Part of a small language model's weights: vocabulary 2048, attention and MLP in parallel.
Each number is 50 + 12 x the weight over its row's rms, rounded and kept within 0 to 99. Layers, rows and columns count from 0. The size before them is the row's rms in percent of the matrix's.

# layer 7 attention query, 64x64, rms 0.216, rows 0-63, columns 0-63
026:57 70 67 54 44 48 54 52 45 62 45 72 56 56 58 49 26 48 53 73 39 25 44 30 49 49 44 68 65 31 47 56 24 54 57 53 66 49 65 40 70 57 59 34 61 62 59 36 33 47 60 43 45 41 58 52 51 43 62 36 30 49 57 48
028:44 44 42 58 20 37 53 47 69 57 53 43 45 38 41 67 51 58 56 45 31 57 34 44 44 44 61 43 34 49 50 33 68 42 34 39 70 50 45 40 47 50 59 25 60 37 67 47 73 51 40 42 67 44 51 75 60 49 43 70 45 42 27 52
028:53 46 36 67 70 57 60 47 45 41 53 57 52 40 43 23 42 47 41 47 69 75 49 70 49 55 55 57 47 57 59 47 47 55 58 51 10 82 79 48 55 55 52 44 51 45 47 57 39 49 47 56 59 61 61 45 46 45 61 59 47 72 50 71
031:57 39 68 57 43 41 55 59 60 65 49 61 17 35 60 51 41 51 44 49 35 41 39 23 50 52 51 51 42 35 54 34 50 43 43 63 81 39 56 36 55 56 56 38 58 66 53 41 26 47 62 37 49 40 63 60 43 55 74 42 41 42 33 58
033:38 42 42 57 60 48 57 19 66 60 42 37 47 50 65 47 50 45 41 62 44 50 33 41 33 39 50 32 87 57 57 57 53 49 34 43 49 36 45 41 42 43 59 40 59 52 53 65 30 22 54 44 42 69 57 64 38 40 64 35 49 36 52 50
036:45 52 23 33 50 43 40 45 44 51 37 45 71 56 44 59 46 31 44 52 47 39 28 48 42 44 42 54 55 52 41 65 36 68 46 39 50 38 45 39 48 47 44 51 42 28 41 52 45 47 48 36 26 45 36 47 46 18 38 17 31 38 42 39
040:47 44 65 73 69 60 46 41 60 39 48 42 45 44 45 32 23 52 56 52 49 56 56 45 53 43 47 60 27 47 62 55 22 33 43 31 43 67 44 45 44 41 37 34 47 66 54 41 36 35 46 71 48 42 34 28 33 50 55 63 41 38 57 37
040:54 65 34 51 50 64 71 33 67 46 58 44 49 54 40 36 66 51 43 74 52 52 49 49 22 51 52 50 39 47 62 56 55 43 48 53 56 46 43 52 42 37 56 58 39 53 56 61 25 28 58 72 37 55 58 49 34 45 63 30 44 22 72 58
049:51 48 31 32 53 49 48 45 56 36 32 45 52 59 38 59 59 48 56 59 37 59 29 43 73 48 57 48 59 41 65 44 37 67 43 60 48 53 71 58 69 51 35 56 41 51 39 43 62 49 72 53 44 39 53 30 66 31 52 25 63 57 73 31
051:61 43 60 61 63 62 54 51 62 59 57 62 62 56 53 63 42 67 62 55 55 57 49 53 78 60 55 69 60 52 54 49 44 60 48 46 53 70 63 67 64 60 39 60 63 58 42 59 75 44 73 56 63 37 40 27 60 52 62 65 49 75 65 35
068:69 36 34 45 53 45 59 38 57 55 69 54 57 57 53 64 67 46 64 43 53 49 57 34 56 66 69 60 62 43 60 53 54 60 64 70 58 42 41 75 61 35 52 58 43 67 68 41 56 51 58 67 68 61 50 41 79 49 35 45 59 65 70 55
065:46 59 39 44 54 56 48 78 50 45 41 58 57 39 39 49 70 50 36 41 60 54 44 48 63 38 48 62 34 34 69 49 37 70 39 68 56 67 91 58 61 51 43 54 57 48 56 47 56 56 40 36 46 26 48 37 55 44 63 45 70 63 44 39
118:45 83 48 47 51 61 66 53 44 51 30 50 50 50 47 52 56 55 44 67 48 53 46 71 44 44 39 46 45 67 62 48 48 64 39 41 48 54 63 47 23 68 33 49 52 38 30 67 56 33 74 28 39 33 52 50 47 42 72 66 47 66 46 45
144:62 32 61 54 55 50 53 12 44 54 66 50 51 52 61 58 29 53 62 50 26 43 49 38 52 68 62 34 62 60 27 54 50 38 59 34 56 46 24 60 42 49 46 45 45 52 43 46 63 45 76 59 59 67 67 52 59 53 34 55 37 44 52 45
127:39 48 46 63 52 59 54 36 53 52 30 55 46 51 50 38 49 44 46 77 32 43 44 66 18 18 34 39 48 63 50 52 57 61 49 43 52 34 59 47 51 54 39 38 29 71 51 43 29 47 33 43 52 45 49 55 69 44 28 60 45 37 40 46
135:54 51 31 24 59 74 32 32 46 43 52 63 46 36 51 55 27 53 41 46 47 56 21 31 32 42 34 34 56 58 40 52 48 48 63 53 65 44 65 66 46 55 34 58 53 45 30 55 59 52 47 57 44 55 57 60 30 50 35 67 47 37 60 59
158:51 41 59 28 47 44 51 51 60 60 20 37 46 47 62 37 43 54 27 47 47 42 43 46 48 52 38 50 28 48 61 51 21 37 68 59 30 45 52 48 43 50 28 29 31 48 55 53 57 40 46 48 57 57 26 53 43 46 54 52 28 36 27 50
139:61 49 50 55 53 46 44 70 52 47 47 58 49 56 43 80 42 64 60 49 43 53 40 67 40 63 51 42 59 58 52 47 41 74 62 38 21 51 54 53 73 47 41 64 71 55 64 39 27 41 66 37 59 74 37 64 39 51 47 30 37 54 45 56
141:49 40 36 37 65 48 43 15 40 59 40 46 34 61 55 63 55 43 64 39 50 61 66 59 62 50 35 71 49 45 55 63 46 39 47 42 35 61 51 53 49 46 65 65 58 61 44 48 43 37 27 47 72 30 63 38 36 31 46 47 53 31 36 63
135:49 31 59 45 47 30 57 78 53 60 64 55 44 35 26 40 39 79 34 63 25 63 54 50 53 39 52 60 37 58 60 41 57 35 51 26 51 61 49 67 40 47 51 69 58 43 51 62 49 68 46 52 54 46 72 52 57 31 50 49 40 52 46 48
145:40 38 35 29 53 46 17 61 51 45 53 61 37 40 49 27 56 33 26 26 45 58 67 58 52 53 36 57 69 54 41 41 57 50 41 61 46 47 43 44 73 45 35 51 45 49 41 44 63 48 41 42 39 70 38 54 52 40 47 53 48 41 46 20
127:25 31 47 32 63 71 41 51 42 47 43 45 41 33 37 61 36 60 38 72 43 67 57 42 31 48 44 30 51 32 52 46 53 51 38 45 44 70 41 46 57 50 61 56 52 29 48 41 63 44 41 52 64 59 29 27 46 49 56 23 61 55 52 53
139:45 35 59 64 39 50 48 62 51 59 56 54 45 80 67 52 34 48 70 56 34 82 39 46 72 56 54 42 52 42 50 42 62 31 70 57 31 38 51 70 49 51 58 47 49 32 32 48 40 54 32 47 44 46 46 59 38 58 55 63 34 61 53 37
133:38 51 78 47 57 69 65 62 41 45 57 48 39 55 34 55 67 50 70 41 37 56 66 57 43 47 69 45 34 51 68 50 57 44 53 55 63 42 59 31 70 43 22 58 45 43 35 59 39 63 55 80 54 53 39 56 60 49 30 55 42 48 40 56
164:50 46 43 43 52 53 59 33 26 39 55 35 41 36 61 40 38 52 34 51 51 43 57 67 43 47 37 31 34 40 48 41 47 41 41 38 41 34 38 41 56 41 37 22 37 53 36 32 44 55 51 43 38 46 56 39 26 40 35 24 40 52 49 24
143:52 89 43 30 41 57 52 53 69 43 51 52 37 46 58 48 55 62 60 41 58 49 62 28 55 41 60 40 52 63 30 42 46 61 56 42 25 52 64 65 40 53 44 57 61 40 58 56 49 63 46 50 45 35 45 30 54 39 34 19 43 40 34 55
134:66 48 42 46 37 34 44 56 59 39 69 47 67 45 62 51 50 67 43 65 39 46 59 39 56 57 46 58 63 59 74 60 70 44 62 58 43 61 62 25 34 68 60 66 41 39 44 23 35 61 62 56 72 53 50 42 53 45 38 65 43 64 59 53
138:43 31 32 45 57 38 25 40 48 37 47 37 55 48 45 40 70 30 50 59 38 40 55 68 68 47 64 43 36 68 30 44 35 52 50 55 47 44 63 54 45 49 76 50 50 55 30 56 53 60 50 66 43 66 49 59 49 53 47 38 36 72 42 77
134:57 28 45 45 42 33 55 46 41 32 35 57 45 54 47 47 51 36 67 66 68 39 43 37 57 38 54 51 46 24 71 40 52 63 33 36 59 45 47 58 42 55 45 60 43 48 59 37 66 39 52 54 48 46 34 44 40 29 16 52 56 53 22 38
143:55 40 55 62 24 81 56 49 35 37 69 34 72 52 37 60 57 53 57 44 50 47 65 44 62 39 57 68 43 40 38 54 48 31 62 68 41 73 51 46 54 64 51 48 67 74 36 66 58 50 67 31 57 58 38 55 45 55 49 49 47 44 52 45
126:56 42 50 32 48 60 47 66 37 43 46 40 45 41 49 55 47 62 51 75 43 47 51 40 47 84 53 46 56 33 37 38 62 53 40 54 21 53 42 58 59 71 45 39 30 68 53 50 48 52 43 45 24 39 61 44 59 58 36 55 61 23 46 68
161:40 57 37 57 22 43 48 48 32 38 48 47 36 46 29 26 46 28 42 46 37 27 36 45 29 53 36 38 41 59 33 28 55 35 51 47 42 54 43 46 40 43 40 52 45 54 49 31 49 44 50 47 43 41 39 33 39 28 64 33 33 43 47 56
063:44 44 28 56 62 46 43 43 40 47 50 60 38 68 56 60 42 52 42 65 71 46 33 34 62 63 58 63 56 42 41 58 64 70 23 29 41 54 56 60 44 57 50 49 60 53 55 68 81 47 53 40 55 38 46 59 46 42 33 61 77 60 67 49
065:49 64 56 54 45 59 65 50 44 43 56 64 51 21 57 48 41 72 64 32 58 38 71 51 75 62 68 58 51 44 69 27 56 62 29 52 44 53 45 59 22 58 51 66 52 55 58 42 66 41 44 62 63 60 62 41 59 60 32 53 55 47 56 49
054:52 37 35 40 48 57 57 49 48 62 53 55 49 48 55 46 36 33 32 47 43 42 41 45 49 41 59 50 38 33 26 54 37 52 69 42 26 42 35 34 25 66 52 33 30 29 55 73 41 64 28 59 46 63 46 41 61 50 49 60 46 56 50 28
070:59 40 48 37 66 44 52 47 39 61 68 40 63 61 60 50 58 65 26 34 72 40 59 52 43 51 48 43 58 66 48 54 21 52 36 57 45 49 30 47 49 45 46 55 67 51 54 50 49 60 52 69 27 32 36 39 55 44 48 67 42 66 80 40
073:48 27 67 37 36 38 54 47 35 65 57 40 48 56 36 37 41 56 44 37 52 41 53 54 46 56 51 39 34 44 31 53 33 50 66 47 44 30 30 43 51 31 34 20 57 52 43 43 46 57 43 60 52 30 42 18 48 52 31 52 59 53 68 51
072:60 56 52 55 46 50 40 31 57 47 69 48 54 67 47 57 59 52 51 65 27 41 36 36 68 63 42 41 59 64 53 45 60 44 41 71 63 68 58 57 55 53 62 71 48 53 56 32 52 56 69 25 58 60 54 58 64 43 73 23 45 51 36 66
086:37 45 51 55 63 56 47 37 48 51 70 34 54 56 46 44 34 44 27 64 48 54 45 44 06 36 49 45 24 38 29 57 42 25 42 41 46 37 40 48 50 31 45 37 51 43 66 54 31 53 44 44 50 27 57 53 42 45 54 58 47 51 56 42
066:76 34 34 57 33 28 58 24 60 39 52 45 45 59 56 48 55 50 60 75 25 61 40 51 47 45 39 55 47 45 74 51 37 57 49 45 47 44 51 53 53 50 59 37 24 59 68 29 34 53 47 38 41 64 30 62 49 41 56 49 43 37 42 60
065:58 68 64 55 45 38 55 52 62 56 41 73 43 54 52 55 65 53 57 69 44 65 33 55 58 53 40 59 69 50 55 39 61 49 45 62 61 80 66 37 59 76 52 67 55 63 35 56 55 58 63 47 50 56 53 73 48 56 53 48 58 15 47 62
078:53 47 72 59 64 67 53 67 48 58 51 61 73 52 50 59 49 54 60 65 45 63 64 62 69 47 71 55 28 67 37 53 50 35 57 53 51 61 64 57 61 64 53 40 48 54 44 65 75 69 59 53 57 49 62 60 39 61 47 58 51 77 69 33
047:42 58 30 38 46 34 56 40 66 34 55 44 47 49 57 50 44 45 41 63 34 40 44 49 39 48 47 30 31 40 49 45 69 44 59 52 52 45 29 44 31 46 40 33 37 54 21 63 57 79 68 48 30 61 60 60 38 45 64 38 51 49 70 57
077:54 49 55 40 69 60 47 65 39 35 53 43 73 47 43 59 63 51 70 38 40 59 50 48 74 51 63 42 43 43 49 60 44 63 43 60 64 47 62 69 50 53 39 48 58 42 47 50 73 66 69 44 48 42 66 30 57 41 45 58 67 82 60 25
089:56 67 63 35 71 51 51 50 38 37 49 50 30 40 46 44 48 48 56 56 48 53 52 60 32 61 51 28 53 53 60 35 54 16 31 41 49 49 39 37 40 45 39 45 29 47 26 46 48 30 48 58 45 52 57 39 29 58 45 39 28 70 63 65
071:42 60 26 50 67 49 30 29 56 62 51 42 54 61 42 58 69 61 29 57 61 48 76 74 52 49 46 33 81 53 50 29 41 64 54 59 44 57 62 57 57 54 69 53 60 50 34 54 43 62 47 56 46 53 51 64 75 40 48 48 52 45 49 43
093:48 54 48 47 35 18 44 53 89 46 32 50 46 61 63 51 49 48 76 38 38 60 43 32 56 51 58 66 34 55 64 42 63 34 53 37 46 58 45 61 40 48 59 72 56 34 56 46 44 38 56 59 62 57 50 43 50 41 70 57 58 53 61 68
080:45 76 32 36 61 80 66 36 58 52 43 54 62 51 59 39 42 42 50 36 38 73 44 53 29 43 55 37 31 53 54 56 53 54 49 45 59 25 55 64 30 38 40 32 54 38 47 57 57 53 53 64 56 45 30 67 33 55 50 48 46 55 68 52
104:57 49 75 54 54 51 50 57 42 66 65 33 64 68 50 56 49 62 45 49 44 53 65 62 27 62 55 41 55 59 51 66 54 25 69 49 62 37 38 59 44 32 48 45 39 43 65 59 36 48 46 51 57 62 84 72 47 59 69 67 40 47 55 58
102:33 50 35 44 42 66 41 38 23 47 51 56 34 32 48 47 41 47 40 21 51 54 45 48 59 63 36 48 53 46 26 38 40 34 40 46 33 70 44 47 49 59 47 42 56 59 38 63 53 29 46 40 38 38 67 33 27 55 70 37 48 43 53 51
078:50 24 48 77 59 45 47 41 50 48 71 67 50 53 47 70 40 54 25 53 72 67 43 51 70 40 61 50 49 46 71 45 46 34 70 35 40 51 28 61 53 45 43 56 58 49 69 43 60 73 39 60 57 52 42 69 51 54 41 52 43 52 57 49
093:42 45 38 47 44 52 78 39 49 43 48 24 49 44 38 32 50 44 27 63 47 34 56 32 19 43 45 49 27 46 57 54 40 29 59 46 54 38 24 43 22 45 44 47 36 52 57 45 48 49 65 51 49 44 56 41 68 39 49 49 35 42 54 46
094:48 48 39 43 74 41 33 43 61 46 26 64 47 54 47 40 40 41 55 42 68 49 54 30 28 49 35 51 74 36 45 42 28 51 39 48 35 39 49 54 41 41 49 61 56 57 55 37 51 26 43 26 62 53 38 46 59 45 31 30 62 32 54 47
096:60 44 42 78 51 59 60 51 69 44 44 53 68 52 47 39 48 61 61 82 70 64 52 62 58 34 63 65 44 49 70 48 48 58 39 37 60 61 54 68 49 53 72 55 45 76 72 68 35 47 52 58 44 51 53 67 45 60 56 59 54 60 57 47
098:68 45 22 40 45 50 60 41 31 28 43 55 43 43 47 28 47 39 60 42 43 37 31 58 44 69 48 52 54 44 69 38 49 61 33 56 36 49 53 63 55 48 28 53 32 48 55 36 64 43 57 62 29 41 41 55 52 47 56 57 53 62 54 85
089:48 47 65 56 51 98 46 46 43 28 61 42 65 72 51 50 52 60 58 53 66 42 59 51 57 56 61 46 65 33 54 66 51 60 65 57 47 53 61 57 69 49 36 59 47 56 57 49 42 34 76 59 46 54 64 46 65 70 60 47 55 63 53 54
088:72 53 52 54 57 51 55 52 64 47 51 60 55 49 50 43 71 39 50 47 58 59 55 66 59 52 63 56 59 77 32 62 33 62 58 51 70 44 55 66 54 48 50 41 33 38 75 46 75 46 56 53 39 70 49 80 59 52 53 32 71 65 54 45
091:46 48 45 50 34 47 38 35 39 51 41 37 47 64 59 62 63 48 80 36 48 31 49 46 71 61 50 53 19 45 55 39 43 51 52 58 42 29 48 68 36 55 40 35 55 47 54 53 68 33 55 38 54 49 34 67 44 32 41 46 36 73 46 35
087:62 68 46 36 71 38 70 45 36 53 60 62 43 47 39 42 56 70 57 24 64 36 45 63 68 64 65 54 32 44 55 54 37 72 47 55 69 43 41 51 48 33 41 57 60 61 68 62 55 40 56 58 65 42 55 48 66 51 46 57 47 58 37 72
089:57 61 45 76 36 68 46 42 51 63 51 51 56 57 46 47 62 57 61 43 83 49 50 35 50 40 58 54 68 55 59 81 62 59 56 65 48 64 36 30 45 68 65 56 46 23 53 59 59 53 35 50 47 51 38 58 55 52 39 54 61 54 75 45
102:69 61 58 72 37 67 79 51 56 34 73 56 78 48 43 55 59 60 70 56 51 53 63 69 36 45 47 55 52 63 39 57 56 48 62 54 58 40 57 48 33 67 53 52 65 60 41 54 52 56 70 43 61 62 48 74 54 40 54 67 61 50 55 62
092:52 64 37 39 36 41 56 57 47 30 46 58 56 57 66 53 70 22 70 34 44 55 61 49 61 58 70 40 30 37 40 57 69 55 49 56 55 35 54 43 43 63 56 37 30 59 51 48 41 50 43 61 29 39 53 27 55 55 42 22 56 51 56 63
094:55 52 58 38 44 58 67 64 54 59 66 64 46 44 80 54 49 39 66 32 47 68 64 44 54 40 57 65 48 44 67 42 60 40 47 75 52 45 47 61 61 59 35 38 50 63 54 65 66 49 53 46 39 52 56 55 52 77 47 71 54 81 57 39
109:58 28 39 33 40 40 61 42 40 33 49 51 44 48 40 37 50 49 55 39 50 46 56 55 41 29 40 44 39 30 66 38 39 43 42 64 51 49 67 45 57 35 39 39 35 61 47 46 50 33 39 59 46 42 51 11 26 38 48 27 36 63 44 40